config.toml
num_hidden_layers = 12
hidden_size = 192
norm = "rmsnorm"
norm_place = "pre"
norm_eps = 1e-06
rope_fraction = 0.25
qk_norm = false
attn_scale = 0.125
bias = "none"
init_std_o = 0.0275
init_std_up = 0.0275
lr_head = 0.00669
warmup_steps = 432
schedule = "cos"
max_seq_len = 128
Each number is 500 + 50 x the weight over the matrix's rms, rounded and kept within 0 to 999. Layers, rows and columns count from 0. Numbers have three digits each.

# q: layer 7 attention query, 384x192, rms 0.0952, rows 240-255, columns 0-191
# k: layer 7 attention key, 384x192, rms 0.0947, rows 240-255, columns 0-191
# v: layer 7 attention value, 384x192, rms 0.0787, rows 192-211, columns 0-191
# o: layer 7 attention output (transposed), 384x192, rms 0.0787, rows 192-211, columns 0-191
q240:493532481525476508535533445496506405450518439485455591534543506611536412468503493468497443529507546531610530415463513498492544535631425533468486591442506627587560486583529584428608465510461465438478442405538517558562490547541514425498465478543501522431603451482528523518487511397376498486516479441492522494529568379464522514514471364522519533468465478530460510458470443501512498504481501517476434391550589478471564542455542418454545388537503505508488482459596489442457497508535502457506468504488475457565513554513476554528531506573502477567508476481563517480449461572545423563
k240:413456471527505443543474607547514428496558436535459511521481598545453516442436488474556436499433430506432580511489494543556543453550483525483490546507499480468491520513530481577549483546493468555502556468533532504497553469507542463517508479501615351509660472451506435546492470487572408422557527521452471490558519490507447471528585451485522553582498457572442454476411424479569537526478483496524483478482487608472545499512547492521436465419474487503480487591494449438561512484543572533508480485479525486501522447481510623396610487567619450489513437471460416470441484487488551442
q241:522483440490517520514469597432502579642475571567497489430512399377523566456527496461395531491481549518409543522457534455440528535500495583525486508513478459469479567464527484615522449431457504459540454551548490536478582530495469503407416493480503500443400571506506457531503541491594500430462546533497521438491474530482517533528501515422468495466624513501468574470573476432513532433405533535515567515483481511456375448489522510510535540451561535508466561506431539450540490528455495466556503500495505481518435588416576511564461499527458570514543521387423483517467530551422541526
k241:502499546424506527437497505432561495495446503469550514512543498463494532555485493487419432497548519467508480545529530538469544556480388485469449440664366545553484419586540481459499422453415450470418567564528553586484450576446544468437588569450450558495451570481437477476598491567555546532431464525573485450507469499496458485554490498418509538461515495449470546453503473500557457473547543475497544529488466481442421430512445498472489511603508552462529494499532558578455379497457428479459474506461400549527504421593544430466524516476562490516527505486559389456481509493505600473
q242:514541473462563510527540520465468419551499531566518622530451406529569541497501457546514436353482444457513489557585513549526519492498577510559511484453479509588448411568467579453550434609481538440510521488530396537505542464480451485421569490530575465516469512413425553483541512445490527448497442496510494451572510518485526459442558578452448547536457489502594511444416487512497544465535595438437486530468569507420445554586500571496512518635492593545502487554412484468555421569558487479472628431436419527470563569488468497409475461577501400458566505547463494533575534484499442484
k242:433457468449555501548496490512527570509391581451478515558485555527518600452506524475467545506542549544557433550465493507355516549525522494451452468548505440506463451487487574494484415553551444560542522486520474366450527482616453490511506446421539494480504469563460523519452444467461565492499481492469480605410536468503524468455524456487548539492470520501583491546555525524477444526452463522467610525412498524522508567525443434503552540456458463566492418549594481407529467567510489498587515428396439532546438443430559510547551487570354480448452602460514444582552566560446429577
q243:566524480440475466469428546436496529408455561481482474517424425473471466600518567434496480535424478480458518522465497479488382430455575606480526485567512526477432566428482577485461474490536548455566579548547471471497572433450482472456464492499445472425491471509606422559562498441536436495462558589432532519477494500482346431472473635450478424531467600504545539400519459510504385508482515438562517489492541578337415504624445490558515551510583466417408506486486540498464449483536476483490490425533461478526442490511430492521509490564438473539521544550454552522533444478472512473
k243:502514507505564507620466494450533551559456450538598511517529519426462485465580509486422541375452608496440479464463532499490565508443526378504346408436529443485449484423507496420428527472621437509481480560414452502492518487494433516588451472401390523464521508432431485469519496492492580488463428512471491487509434498548481528484514511541486525485457440489514505425498487503518528453526535416485609467514497568533432401446489503518546505567558358466523468456441550448512429524486455478429556588499465494488530493522533342578500448521420522478469511536527407434556502472443490543
q244:515473546486421501463519419457532578551462658468487437524544497521505437485478533570495522449502482518570496588455500443552496466564366506542420611487459474498522524449522504541509456470482406554452469459461456432495507643560467464528442490534484594375480532465536502488477475487536518484519447534521493577513523428498488476474520543434575468475457458466486474472501489430476556471419474589487485448457447539572506487433494507446512444462544449496499369408473507449533428403421426502487415544420467477431519483487532479443591626469569518494397481468515483409501563510371503443
k244:448442489502572480440516551465470551559611441430537481497493458511440462501465520482584556590499430415455612607505473497523487506490528450510553560464461570574465489532525459516532529474542488490497447521523552524509509501522550445522450469565530399503428543455448540512468500658560481483521601539489503516517478498373469535487465591449612502472502445480413499573515454546548433492490535478481470489652435401462437481450459453487484451361421534508402543577562523483506462488596476542509541569566491492480592524566461458526586562514476543547504557514547538449529488460477527313
q245:429568482600553492501485539529553505517527401402537504500526472513434554494484474580550495553438514519553482502447533526500527419561457458553474443442586586544569558563431534567466597481435509493456501453478570454501461382546529389479507534527455539466584535475458502438515553509461505503441453439484569486430534493509487574506488514549437467520523436572462475483426589521530501487576485555501454520492471449573504504552524502536426511391476590540556544567503488516531519432537628481521464494416484498601515438567592598524451638560579521487486493576465483513563483382513516519
k245:512531541598492547533514459508481581549581569533563473450527579478501517481491439539463466485594466530476454400489586566525574435430571502523546434483547512423619595487480545515517476545559535559448514497435566547465480490501461479470448537482563537458540418510548512534576672516509461531482532453395482646443502523501497435441383446505474406579484535508476539484535487452500448525444448594469483540434508403477607462481592517473506471409455549512589464495405477469511524499550572508488498363466499489494430480428510586496425442493536427564513467555523424510497535541530535532
q246:551580550526494497456564444451494524409493447361505513420407616540481400478426513565546475569483445482489502543455468551605496494502470411457576500505358470467512474495397416509512464521582487534507464474457491499469518437447491563554430506417470493509496469555516523489453439576449421493549467567578470532515499483445491412377397486546586465519481515413505463459534544578517456518460551446532485507553531526497521470547509519477464453528464475482528463597464427616417487482474583489448508513565528524508483418458536459401585518502417478529394451540551493523475505471517499477
k246:467514506597501471483495402506480436477482499577499556513551471460507437442469516485450498502463509472498525454490473547521380473525485458514579535387538443398455453428535449455547519658483599501589416441474454496476554470571471562519457474490483521558510441491457491554453404573450426542559541526462521528513554477495472580471507549594522480516439537436491417488459473454505533546535517531528492537501519548582482567470540479389419541413490458467468551432470397491460576475548535491415579585616470425500569536492457511487454530479456508565409464499516601494474457524497391461
q247:479518461483485583533465477490407459483513475563453574492469587482457430473557463429528495501511536510500525505516507583499501606491597472420521539596533473516569498482538493464552485495532454555598465532606490565549534623489533519462488428562552393575513402517480462567482596510516568527526504440501619462513475555563504557523464419590486545459474444594491545467514425507570500446500481534468524483608572379613490494460477497500535480439471489407510521470599505513435619537437501552598477471554517465531425548463545492483507476506516510518590458543556526484483532504540425563
k247:523521489512466568520459520478482458417524391480529471540462510511499423521487480548488455502478430455572498514526487496490391500554508496533435486623536480472533470484417429570502505483353496480487529484487530488535513468485572480487473557531516457478586515514547418577512458477564489467519445502511499371516465525516487485501551495462480572463581495485460490459326554432460577449542472593602535502376511642477513539504534494464518509662515429475528514565522505542476585376477559549563478549429537494550503486474511564419564512520525499503452360461495440486430507478541600485
q248:522454494492518476527456425485449488492496396486494515445451513480524442515444509461551529588565477452598499564506361544566512590481426554505559514443429518504571500520420594463487554606599452581496508525449440569534475517453571492505498493450490498401508472495434510536451472561463467460500522493535566529497511422444447407489465451493522529468482479531493461551418542452566474434489548462397482494550511456540553501498546473480455525504495547581490488524535472582306503629530542534529433571526493448544420499606485443501523591604520500550467509546506471478389522508613470470
k248:421460475552462545587498419500402440437560484535521535443620549494537484487527530446428411582459427596482505543441512601471528428613560520429523490507584463579427468383516495532496517561484535475522454422481524504546528489584519493508469453526486483509543454473416434583562476379548476541548473512553526540570460480455534572574541568572536522587496566462500499422502492530441542526523414548462484477512526462538492480428532500506417500472522498527461411494410458488439556444359528570515454516529472463394565432511511533512548537514521468498480385526465556484437508504478578419
q249:414504547483431441521522462474505543467545526459476466491416503575523487490446468577572408425489503501417531493454536493524561463462498487460503525513402447513494443538493430502522440535480503480481419465407484480521515399511522492513519518469514386571549475483481524485506544523549431419576471540556543485564517563583436477504531547472500423628445541420520576573528491552478501503516518433515489570459528507483487529539495570507546632483515511609354503544392498533482443468556531440434577514444493522533608453529522485446511492574485479407432442478508475556492526489508436462
k249:501532474458511502532510439524475476474389595519538542526519546482546496441558518471566499405557621514584467491452505548480507517479461485517512502412567480460486477455415559438568546592520489488461462458484501480422492510514464476497576466469508533515488419532562507483524469605459471482517441535463540546432543433477573607472499504484580523470499482455477485571617387494539426505551550377543451555604468510450535539423547471436535503415469512522453499444515452433496501497559521496504589502496488518529489498537464569564527495515388429423466524569475569597465577528487439446
q250:486542477522559604506415513536467489521467389481480448446441567400496475520585507479451541518437471544567476421438424487494487494646552456503410514522507540597480542467375567445487521507526519493481421416475545544501424474518529491388456478520468564251510489496585446542527527481479495466445440480460559507443575518497491589474441452472514516466489398543496517366430458512447489478519537651474501508504577573525415592530542420534485486445588531475608531489484491532522503403479516521507461469464517423549418476531525570565523548582558431584474548532512449442509428367494503540
k250:370405501588645510597468503449475497549661430586538571440511494492468492483553454450381535507539457479505456437457611566539498461523630516519455481454473459513645491524549462529520488491524434508546512507471655605481529523503574511525403515392474468485468521483413467492489529512579504489518592441457475493561469521432429414466484451536491461558456375447437534484441490397482452519404412564553549515518530516495574430520555493448460525497491508482563550473478525450543484458568542487546399454436467447503473434452513519545467386494579504553450544595491382384457498470535505533
q251:576396486478572500550406497515523479543460502520591558430468493412500511529420510497431506491493527594492468559586419488552486482499458535580586464537479524436460487502549468449461550546456528546547549462528446554509517523489487452554547488471506398528518454541475566511477540587549590444530462514495529498442461585529461543573593492528432476500627505492510479508421537457545515424613521496537538507487449499520549624435523486541529476488479603482608524484442544602493475486544527563523489500454453503472494489556482461549404476570520527415455541545575492496381627434528477501
k251:399485527524484598512541452520449432475441527447515561534540461437506499532528527545514485573587546520557494541447527544491497521547498505448485488479496564591447491524506410513485537534467470517527535498402524397479442567518463454437511518547437555558498572501594488496473627385541623485500462427516521510445523561436510450495475552506522507495539592567548505473480551556459466435527361461435560489641541390510563491477538445453523464557462562503538494473499448534517548508307499517559442550419469458491509479530469539556365536436451551491574500504504506551515503475511634551
q252:394588499550473496497563534481542433470396428541490525530507535609434455445458492479506488411471520494489628462454427412500495484561411492478399467430533515509514490554550600479596587496509612461525511597593422526508458529516514457377550430567484506473584437518425514481591470530500469524505467502487529460499526446548570540549527593541495569579509516547451543463363521530560506480527491478506449440572519428470469516539525508472438519505447524452393548548590457476538509522554496461516495458507484554504571537456609496476451463524467477566544501502483569619521499480565454469
k252:524500485445467484555470504452440516599458599421468448502462528416504495380481438475522509484514464476561484441508562554481523462446557450595486530518556387441588581431489573450496422528491456576436529518533515473538535441484504527521491541504547431425576445537543593463491445497498498509516455550499486542404488518555571470536486409495482504532520541570566502572448502466475493500474502508494631529462460569547517509438501427537421503449546387566520433541438409431459444452538672530388474435443434468508496504392558496390502583530576437470544463564490437542432523506491497520
q253:508483482599490491516610489501474559513639500451492539587496376501523507533439445507556458505517533477468482580522605551521483444379509497575544542511549503477491446488491383517437493473479455451521570500446432508456488474511483395554597534529493547547492575449466506509412347517530552462458596440542565542477522521468405528543526551513590460481407543524529471515512486446469449544410440449468446546343429497426426435550472462549532598591429549554553552479481578514554485516444442519434530544483496477381611378589503507429512494409467469413508509517510397525615447537555495522
k253:481533499531432495416501513551525592521604492470552418485479566426589504553489584567577615423487544499519556547547546474494510531513438484470539462503517554545490412542472647492454455464601543477433519508463402454530483451500505555507450421546291541497494498514497540604497479459502483579467470513473520505531526537547459509455443516440469512519447478436494539529610513571515401432528481405505490470506584457456415529532423480606498499445494587475525494560526552498481448526388424517549550478513547497670430408601459471487568475504462522474599499509559610559541552553521392498
q254:548536532487394528551461535508495466534454563512582425480501590545476504490500503522488525414520542563421548493526540425453557552475536513520555469542591525474486557526562478437551499421412500518446511520473551587514564656580419568374474518597545403504477518593573511575534555529560637516522547519457469524505486519563494610517561542431492501528565513489527591479506448472470536491548477473557497551489571417505556511441510553464546470497579563448476522580481556550449537495471417555502458452603510437448579469447535524550490546346480564484572457505494504531523627506497419517
k254:568506512581556537450481564501469393503428512488443437572378374438454454513506491565492443491500505452632442532562564490487444489524517510651456504533496498452512448600478473473491546548468428437482524477663460508499409501449531510524477519568527498479518536470446527426446630510526554420499368497579511507506444492482608521455562416452561512437594468521473511508489476529393505403536499428506576512497462448487473516511499413497533418479474455579524553526530547583593460416476534442546548525490490596532485551530443422449512502473455521510517440558496504453526477450508552479
q255:496481478463487427516418461503407540549508538467486502373360567439542485525582533485485409520499403537479453466540382549527542543497546416456571480535451487512467501404390490396472442534513521585514485427450575598562477549522527562491380507443578519412417541561427500456431562513511437430546480528562549558461544500427611387440460391530591482491517525469452521503498512540520512516492510556449504532448621572492460631483490481503498501505564571511514518532448535478466512496523562511531548453548485500519504552509472465468566464550553354447497494540487493484441548368513501443
k255:423393489496548498549532440472528424428524514626479532499584477423470549491611468472408555521499497506460469509400532503429376489614610533434472535494502523630487467396493444576506495541529500479535427471537575510455466626592551488473496436461495531572434605472451480523442447519465471502518482490503485461566484427506538497527543481503579505509458449434470446484496443412521488481521386589495425513547483494525587562468509545395589477461533519396479523421560506517546526427489484533493462581382450460536509452453462612521431400468458539519421535493475535461460418488534468479
v192:578462478428432652561503522455502552476523465444457506512570531503593450577422449478489532523541441528569490564471542499434485413547455541519504501567424512419490456569500485506504590588479555459553552485504496473572492481469480449494480532484422471571484466477482439485423447453406554515516453431558586467522499538540405633548367536422497600464495505551437501555474389509537505471516462413453481550405494466476462550510533406426572402500560564482416537554470431431450529511509492441452536567435568516434501511474510518482481510522492468559501583622512464543475407465497432465
o192:451382527619511475454566584502470474543523486520640477444426589476419528452495531590471473464455517522538507454489499574513525557554480558483585423538575547576542546386481416565393469502530568430395480580480465487495519597543488477529495552520471538484534532548615537474454438505522456577608470545474441503516481488531543485430550604485502454542436443561553536575493526580466466492437450527530527585478551592535569489464559499503344555540463471569492489516553437485562456501522552489490469480494530463533527505574514577545496516476455480467442422527568537502517489512405511558
v193:469492491528576434425514510581568512503497485540563496487468498504559471450435448588479368462491534471449512516489468485489477481537452434516469521542449547466454547500519493457499450415533477501493484486454493544477610480509509571515562508510522473469498433492419452539569560519507403481514482499554599575390470454510513548562538467518448470517524496506480582332541552442510496536537503517416487504483584479446422524598522496479510463489537572496563454472452504473500500561473427548541447511544497519549588457438552523482569484501496472539532394435490512517493542561442525490
o193:588483594440407449578625465385464530452520508509490566479529431612514539564530451421539570534528492470506546485542546547574448507474562484484499611533560516523449499501509568530522504528480467512526458502546635439527461432492470467505485448584525606516476503551497446485488548430506552528494631485469461502479478588502478441466502518594539592489551528433505488549583487520479465576466512537501526510531420447495489467505485487512449511503485481511494523587496499530502521488506434529468510501513514558541543444489511538517579537475472489547484517494615446502481514504512461494
v194:489542513562590498481577531506452508443501518471412577487467558495476438544495495435418410440479488502456483472387427494379495534554462479431601489488505478528479425523480507465552463526497516525402507539473576529490482623518528551419524576512448526502416369439502470505463523483521448408518504522543519535369502429523505471507458478490455385597416511491553483508579536488556478434464550465475488417529521567533381456502533498335432489483553512600452411505497501449519477571522459527456501496517398535556512552480450530485537489464527539413541494492533501520500496463441522486
o194:610571507373510426483518481497502550483518519570588500524572456599533479465598521517385569510480512484576418471569520499577560516560513459555466515440582553523471531535523582515504522504512501424530449461469461508492491519554384569487497480530583473500589490539548492499450611441490504476526569493504471478540527593513432515424562515547438594429504524605493561462498407470522466539496560511541502532502540457465603574520461578529493416513443560511525615409472491500499550503536492662416499502490506585513453544490586435440495499452394466556483558454519493447449520513492522531
v195:511390481515558466606480508532503453518491479519441572463480454544517561412567419483518457538502527416521531443425462605511509612543456508533459471442471577433492446467452518543483567531421524487457523506498398468424558534487488498515534451536493457456581507528522509390515424517484546540471531466574645384514599486384448537473455421477458437470507526491470490474467480405543542584401571519526493497599574459509513577498488534511547465444465437500351603543485549438532549446477534472526408453510568474410489526467445473439565563527508456539549573598507481514475505472473413474
o195:473528523574480526480598521497516518554519423453485402516439635458464473520447483552552426566513403538483344450436636440510466562460544526654526480632581524558502571620492536475449481597495526551461483400526538536525541459394555481440420464475440543555460454485549611549522539475516482531396450525581499593513486538517507493474528547507566528490457502578572506449462545482522467451474418439538456407528479573534454449524519514358513579500479510493450524456551513447504510612551491565592501500518462509444488447520417559560465490409523479502430481495525500446472464593504492509
v196:483514499546587574578575482495484551552547501519487489564523515513510484447477511498430444461461497512558510514445523492396495465472466487339543526469474588569496513531466489466383539541475517476495514444478495440541573523589389450571542456406488535532504424502589455562566468506509560487471430525568465467518508545514554458500450420462507524493498527536575514488498412586635442484478510575451470438571628569501491529542462411573528534593554433447506439504583444580543524416505448411495336441440483503479472476544597562559572449599502504588504620593572556542473449512529474475
o196:517426555569495437548509532538496455534475392474375471416520516463504491466480571558542670621498450570538441497539455548508495558509481556492565423519467493543497486448537505466574554577489472435494399500593526508482502614564566525414548481449486419524505516499462556434414547452633496499513507548451396568451572519530398430513530449387467524515465489489520565553588499493492568526436481518518522546370439524459569515422532505420482567530514616564462490497521489440516456533532512575470532538527552504474501519525446506480423597552595454514435502458563520518472445524407420511
v197:517443503515472526430485597509526448504525519610534536468477509407482529516535593566457582528460530543437400474591522479459463428473486494468559475497555447468507517475433519471523513539407478547458406542511456572481497401497487533481524498493516586520532527564451552507544514462442478555486525487546443511526458508493460546584583483574505538544508479551528501492498506538437616498492576473568459551474533493594433502470531536463534552498392397505547557467504510585542432550451559489434566593495450454489494453574462525492487606486479467496355482480500486499629477456488562506
o197:533445474441530532449432424544421529546567585461493563545537520495492542509504428472569478462445463533487517460389366462530554472484513543526449623504386475570529463553544561461481409440474453484509522475466446540482414526484541450570528511528554399452426500443591454507503474587516505426454508494507539425528407449510521569515502486551427407454558572467560498513561492529489439547599434572482433506493496500513526549512541509582441413462514435485481517499486448515503574542486471465499505472521431471545550461499430526478495424562514528570524511477425426545533520499560533544
v198:512515504509496539499501557528475488492597539476489415370584506474459415492535531407453438531501444551524479611486569524550558432467523427429501493443485552564483438345521491468510597617497463397437550515512582506528455554476439448516577553499504524480513501500454553466464523402424483382503497556405533473613512594556516535581506458484534491500476513470470580444535535473503498438474550498398515516492437570423567449518441404451550484411510582468571482472529447424482573469526456435478519446559456458451487522447532565452513563455561474369490650421477532513423510505543405457
o198:476603433397475498463511393458541495453457524488442398487513492509459487516513506516443518460615568508567493517529469456421488377468498515518479474529518492572495494558520383450566480480535562424528413448587472465453529546544500446451491579487513442471544482539526515503440371486598508611572464510485488436536490572527364517469426551527598447570451421522476524570523539568533388468466526409579548529417508420419507440480572607517582521507471613540469599428475503558601479510548568444469447500485484465525491586450518487486449538485425467513506469653546527506503483442458490538
v199:420526520492517548459533553473484523554532576485552458508552575521449413474540409517527436555538454581412561562542453484531524467500555556565520501578458564579482520470562537480478526521521500414465456448548549435490490408478372563562563498391491527550515496448486599532548439546428497438491485514532480492466516621408491451459467456528521418470469590478477524464529546539426545507555544477486503453442515496489524503533418549549424388416534546555588517541493439486504460445548481576547436585574527532386563521428672532455567554433481502523565565567477485503469483510593568534
o199:555473521458434480548511484469443460431366440395391432518425449447521569507517528529468550511454446591530509539497566471496417467498526510508464477433522545495491508530442451501616433443602521544545518478583561540446408540542508534484460512572491483555501501560515531454489555493542433599497474575501489474388504575535557583479514522545481582552466486448445489500631396508544452518464462475520514474454451518497434480511574478447486605554489538515434546447391572616530535466470532330448542504480479545564498529451462530515462433505547461396547513490517473525499516452391422460
v200:517477492553478479522516500598503483464468517523488461520483436438491567468475547398545474534506517510392497452472571465518550563469548544532509370439444495451573581548535419518534415514511613525503471574467467565416474513475441480481489530529507488477475501479491536480495437555539600568460547417466503509561490515433516542564500540481585558455425410603504454538453468561512546538446438466626563524426481460517524476496552513502488538508485518445466581524472524612498486463475536559418552534512456519489517574558468495635468550518506464475492532490503587510528535505492509508
o200:445506370481538488413513558524546463420542532429518511538383544447513501513522466553509469491540539482456523567415551437455503486463447521491564486469469486480514517458508503529448465499533473518549564427507472504536528532445579501491552513554558520496444474519531520477554537585474472384479462467502477453509435511523500497552527433451390472455552563524532443549361490515510467486521463483451510533600512522481467526490416479532556525554525475537511475463500466340427544580537544473480526487502530437512514519418481481536545430476494546482437437540463453437476472545545542456
v201:423480496466431545614511561517529511488546519569488455476407469552453589487413555515542479456379483446453554414564502558504502544487477524513359568566468527448546515288553519520504497477448437475630536493445400444470442490548503543571500477520513534404519514641496527472535480456546578471510561491496556497604504493477509458530536405529502477482531452578489426392489442523563435584439581486462616560579569433492486564511481463607487558528544451507521519365476514495540485502446472568522536370554546475481519556499408480400483463596484486551504584555529575537455501475447401356
o201:424496532492547490504504490454561463548514397621444501476562549525488490413504423464615529573593489543531507463466535449536474534457548583423423532534552456508458484617571503459416480583530586606516510373548469526516577392476541480495444429394478552484493497485495585570540465472504589483461453398548478477471484467537401471431536450440467524576519488464400572599489612519470497480512437494449420544496379523459434500441482517436558586489452477526427521523592506507499467547405458397597447546405512457443584462531434434477550564413554579527501437414450447492552473439489498464
v202:449559506456466511526471532510505567604450554514446466515500564516441569519522592568493540501517436532416606541514557493483550511482538525452532471570448465407567538441530508460491477497497508461551442480510551542490480417510500448503516540520509443456465505475485503532437469465603421442470551538553462548569507510569605545529488548450456467500489567555425425524502462469526526531455575494579544510559543468546409379470473582510550547554409444457543504504566513539567472503509546507449500533508565494480466539490533487443506514497419366500519469567428470528480494510392545521
o202:475492443501519517410482514559570488480585431488523522565499496469588558419483466497464467512573615501486456475542482467470510502518498551560467462492506442565474496463498438561513482443585494514545503569463527530454411460490516524480452455495570534525547486484506487457572443538504533510449531439515474433449463525529469547514526429536513435480552471466507536418505395468424580574537470599517443555464433491506493560481489450413474513493486573514482531534516594514483497578447492464496518556466563395542553454449434463493530485465552635475563572472492564523560508521584511546
v203:533482502505511533554447417473438478388585480498559537521571554554502498464545466530597518453482469521489539429499491528563454519507499472596378520546544519513445468516526470608445513457487455484529482419481513537586486570507417552454457472490477634479475564493484520417550461496489496470517473593543509553560577473563597421404492532507485475578469504559570499463513594499489494588575500506500443529543491389523558529442489592479486585575638480511480461460511441470524551487506496505484470414531465532502511529476496515456530520496561503434538448481572474513445444514591486456
o203:450493574488503534481435555537546505528431493485425462506442394497470426496542563496515532495504459409560473444581497533561580543476549507441551421481492480431518526546516504460567412448467520536532471526543501506396530406620493502510509424480479491582578541437525546535519445545464459563608464485537492486574522473480482455474493555518530541512505554416415547488562533442555409493454549527499559469517551507515432453384444458427515502572474591408499482554455548620439535500445495523503508525526520512484508519575556427517493517456523447550518459479440529526540439540502554460
v204:470444502504524452482469532475497423418521493598553583474503477472478465501529505491504490458466537489495551532502499501488471461532480586451502454428434437494469506486530441512507575554473540418521437596469529565457453489442456559435518507542447568505446547507514530480492546455531454553473502432451522568505466514539491501589512427583490500519478478486461524523526488480422568478531468418473470524384412454548444517571518536425507458437525627543522551574497508476552472500551515448462549554523516526463456540502591470467495523556660444508479521380483496460541483543521528525
o204:477473494400493448393557444502499561478488549441574468576512522545517491562527461530472497472510472536489553442475491601559498503508482453568502552455472545540492539547532560523556459468547515479593442469546483497613426493483462505499509436532527473562535523497571446533476455583489418351538543484555512373466490468502484496475481520581505505549524489481495439556451529600490426492548427505488569462535538472558498454431560556565558460533486450459485508503500445505523505492559538487524528419489420458543440621499505507547532411494417510463530523524543431541449483516507522446
v205:537547514521491501471552457536505477509596479533534550474530453428457587483484514441522469578510500502497454573397517431596532487530488605477500501472489469512547590613498502558510557443497546479479464537623485510503472516575446462508589447469422492506414506592413532570651527572431543562505451593403497475476507516415506415554479431542536603469495496558491560472559516507487596462492469592519494418381426560535546536568521473420465415454473472589418422644524522541505447351378505533517432480627571391409513451440590518485541488471496464547491506483525448460489537522479515487
o205:448478454512452485540463430468516497438380436493452491539457526560535490616496470555487551597477488493467446469492441536413557510533522516547470466551505547507434537449525485585528524499450493621490479470501471564442477528471512440471545521447485388472457500498587454423453614472600385392506482553419418484463458485532633474496460530410569526571564465437553454559415426536531484467453541481500524555483538585503513475563420545528565706467531445422474521492463524549459550591574484413507534506534442639547390546456502582574538470646475502462417546576527520396477416458431517419
v206:442529488458525549538448465587555493462476496528452503439504484473467498451581564529498522591549518492486483490485567508427526480481419474494350403531489515532455538481518528581597494425480564446478451533377516500389585524465543468426510523520429665446407562488401434535462434452529528465487528525573515516532464592592509436518560473584501547539601485545385454508501542531449589501473556469531482529498404472548418409517486523480535561385475394528493535491469479518456417524489552546488545456477501414457473637492465468513559534455505470451486534495483574434438543515341351440
o206:477538455510473426345526519452479576492532440528483523531495470494509484635526408476400454403487553535504511495602495450478505552496531616561539636423602440545447503527535524391529467437497538497563464400510488501527401359543538462516402493473564495417471543440603501563443525510462514473553420447459501473504431411545489583475482464517503433405489514609573525563518542510506432587536509536526456517482522566447414502519505463537492525491481526418491563494465500431540487503466514516533479558581554513542541506458502452556571409478588578478419395502534508516494455433571544507
v207:582500505514529483497440480476464535490490560449477504549507500523557469580523466462550554483475455402470561469619394525461478483426510516602639501506463514554534480505511494477413429472379525607587485510503433500507488556433552436510443454390566378562524494474550503475438435521531529463489511513486406463550518562475474594438498560423460473497462451371470544587479483506502473506540488485617517522469505454534464532353481571528571530562537434501379480558509505544442555465554519454537524538426509432479426524471523450503504566519514459470472532542461461504500544484615619585
o207:518463483489566527542438572603566482629400450440555494498482528366471468473487494561515488471583486571480479561415474496469531478581471517450527414506424463454536451486507450540507538488516434455514527584468524543504538507509467509448543565530514564479481579518532614543565523551482466499491552519585519531575555493464557510563445486509536493493518554579592392372465420361535565453533502411504422437534436558550521523552551387455531443529495486482545540541478538435543469507496538497493466527509570456505529444564489606523502492488484413444523506454460484567556581562551514493
v208:469487491458511440557464489569455448446477479448549414542476535448585408486471543534632551495481494530563492466518454443469488495577537506621419405563453487498481524544547465506515433491516514492551519484412568422420499434366594554418536513497465514521473547559524409542447584459458396473501474425430593498503509428562458497467465495473426503443590508422489454529478531431508524463568449431474486524478520518453515457559508474496564483494501554526534543543358482449487531561530454536511448496489583550471467473442522452379475498547517508497530446460444486517444600488524576541
o208:511511547509441431556518536477500600544538511493550501471503533501510520453525404509446442367473468439418566567476566475516492544477516454496504547506518481489499501460437499592492555472509521461440426553591528485590446493502396484539446401548546598447462525542472500510540519457509562479550503447605480541502518489466621573444524478602542527565364498512410494471431462495409512447465511486611550498496539415546498401508490460479522534486508467455540414600562476474527459466542453438491479521497474496488525499507551496616593398468444448475527464550524465527551492481536512457
v209:466582499441565492476520640537515525502395469433393556454563446492487516520477479445535498464532497473442532531487488612489497543501515490489533499538519527402501588484518491440608461455544569549534469470514478474477449511535514539441422601531460427496469549510518517452518404491527474428484532535529452570502442459539530495514526625492541401483588500453602462570492504470450525524473596436510514478487477424502606435534584477574552517465416466595518429485491509460496570551440546510564471530526481452465496581437447481396525496505485534508615438562489420475507539535417553519
o209:497557478517493555564446505411505478555582530558538514536500522505496544470496502498453452568513595565497436412526522465465485413526509502526484560438510454580597515481504480523491471477490497495584544482457564526457492456492575618577490493486649607493581548504495463525512445504446495556497508429543492444424546501515511572578475530482466536505469434585417511404563458462503575436559620558484487486554437525557424492533416464499475505545540529445479574485574474453488538490573524527436515546468498550518495480498532523507591447453385506483415586430408520473495539467587540506
v210:527498519509433537503400358373449553504482485523504550548436666553429395506522533559521532538463505500538587549479511537478422517618472515387484529517568473465444477671443448566477532516461445625516534398497590520560554487518424572470478566506551453481469529439494445507496588451534424479529460448569371564480520463556502461480528501432447545536464556512458492540512557478515518372470510551518483546441413531444533501408453507382444561570511544464452439417575461505516469520501500511497489480520504574473423465518606501497458450579476453481526385514548437479478496516515530505
o210:531589663521435536506433636511462569537568523489552436468494429512551489523451587527440472564477548477453468454554457515567616529492463524536437470488543553477365556431508545527512503468488455468483468621495428468396477552541468495482459428499439514492592583521451529432621518518532412421555571581439515466552442481392498403529482486552572452537518460400466533453491480493527528538515572637559504439518574473508528485442476519533489390402511515539519463558413560547502498461411521509491508509531574541529418541551524439511364553491557539484511536465523549535532441522473502502
v211:519461497515482504444439523508514580492375538508357499507496469519510507599561429518510476520451515565473545594494396535443570539509559404468585513511518462584472407513407563436540442482496538536454568532532512449563490595528541488460502517551515403476508423471566580473476512458390559418486432463461396461507449572489497448475493580548525467483401474440450574530487474521509528478381506445533457444595392567577512457480526481478479487472556564480396460518553483537444505555569503403483501448546472569513466480528412460608537453493545435486498554528560519480471430501481421556
o211:555521452533583457531447512510490411488544463540637473501551506424492457565448561500452494501532554548537442512497514457520553575571517462518546490429535536465460543462503481429515502548497465530471449487441529423550533438475512509438597581468517460456567529469478488476447542619489482584416527602565542418448588603476477488483409490418501441533505539569490551528549508467512457465510544453468388461445518549477512556547599482507496366404525497560616594423478429503479486429508500593507545506510502509550443539457502479399424555454443483499431482576441580524544539576495519533